{"hidden_size": 64, "hidden_act": "squared_relu", "positions": "learned", "qk_norm": true, "bias": "qkv", "tie_word_embeddings": true, "init_std_o": 0.0, "learning_rate": 0.00551, "decay_fraction": 0.844, "final_lr_fraction": 0.0, "doc_mask": true}
Each number is 500 + 25 x the weight over its row's rms, rounded and kept within 0 to 999. Layers, rows and columns count from 0. Numbers have three digits each. The size before them is the row's rms in percent of the matrix's.

# layer 6 MLP up, 256x64, rms 0.228, rows 232-255, columns 0-31
083:466484555498504513510443523504512483457504516479511487499467467499479535483502471476544510524489
130:526500513530479503524520523470516445474508490503484463493504515521541483471514485542500464500480
153:521502518529480477525506543457480497466496484489493490515449476537540515495509460473503464505509
099:494476518480511480484506511498523467458479497533494469514460504463488481485521491523523533478515
096:499485494488529491565536496433514466525481478492482488498445524516494506469475495523535487501524
117:482492541526496487500516498488510451459527493490525488515472500498485510439538520527511478484489
093:524507496534483538549476499505445500509481469476520475504476494504458508475528471510519532501497
107:442504533484512457458507499485505512474477471507541467490478498517491538506529486488517517525499
112:469478504499485476497488532502506473514538488505525496478514478478540540558485517490519510543521
095:519487495498514491502454531524474457486490511517478484503439506498542546511510523525540489529512
101:500519530501547506441505495476495494493525498494512542506517483497479485501533487490528475506463
101:501456512531494508509502521484491525510487482565525522524521532458467515512486508520542468518510
105:531505494518459495516489498485437500545514510488529529460516523505514474497551494507527495520502
092:502508511499492458502480527492521508488508502553472507467522492548550509487500552508521508544497
086:499515497470525494493484476493495489450500540521521524502486499486525512495526472509512520503494
094:495457533503478506520485519537465488493501502511531510529515509502495482539510458487508467522479
134:494496547522496459499544543466515521516535473476495523526460483480510517463487469535494479513505
104:525495520504472531515519505480525500523485509517519466475464496489500464483471535478491525529475
093:493517548525479518460520496505520487505477533526502496482464516518500496493514488507483485556504
096:488518493479478434480523489460463457536460507502508491488465460482507512506482520513558514555503
095:470516514513477425453499485499504456512455542484528525487476492519483495505535493470493482495514
096:538506487496520499510520481427450473475489485504497481485496535529520485468466492491532440496451
100:464523507517537497496526501461461500496517528488530500505466495508488515533523464538515492489545
090:485469489484534498564495528509502487498488509486493507482488523451511490515493458505532489493498
# layer 6 MLP down (transposed), 256x64, rms 0.214, rows 232-255, columns 0-31
082:502460447454475514492522508464516482502458475499478487470542518522499500465501485528493504527512
114:548531534477501522533481502487536487509518519508519478484484531501521512505506546483477478452532
103:538505467492488495515459539471536502514509500509468465497512509535511511518470476499451490476511
098:548485517507480459516465474481448527475495539481470497485501528477520495491453465445515512509488
103:486523485473486513503518509471502488504527534465490519498521497480507543499565480502507577520552
100:477511531513507545493464504514463513485492510495526532460502507512500491533476503494510527507548
098:526481494500500555534510505461499449492455473485513544462502509511508491492448519484519492471508
110:514475512448513537527459474513520478498535506497478512522550466457463442506498482531501475504492
116:490528467467523512490505524554528509512509503513504465463474487469456494537517495513501489552480
098:477464483521519467513447521512526544480516524477464478489491481501443459527528482511466488489492
099:508484541528534526469470480471519542475486498508488429486497499496498516496490521482545514471491
107:512464476526526474497511523536539494464472497449519525459485517476517480528530530514504510511518
107:518511480484443467471508523531514523483521523486505532474484534471492515518531499487529528493460
095:491495483467534527507507482495513505477497504485492546517533508486529497436524492474517522499492
090:525531510484487541459534500475491558456479497458521484510501478482502534487533493505510537482494
102:494464507508481515547494541502521519480485515465513516467505484538497524503428502525475515513497
109:500506514482512444524542528458486497494539470452423507505514509528479500503475502509460537496500
107:485509528480511479516540511524534510487469540491525478529485556507487526502518491475503477502451
089:489524477511510488471500443485461522523518528520546526498532490505526500497495551505488505510536
096:505501503486459517486537454485539523526513508504522502463547535506532490442498510434544484513480
094:509465497522491540544492497479554523525546460465537492478553513523519497524470524506493518508498
094:535567517495471478487492469526499504508509520499530535521495532471491463508514519460509480538488
107:491486483503547481463489491491504529504530511455473470524543511511497522531514475511492474506478
091:464482496498502510471508491494495472457530516493457514504532503501518520504464553531472519506523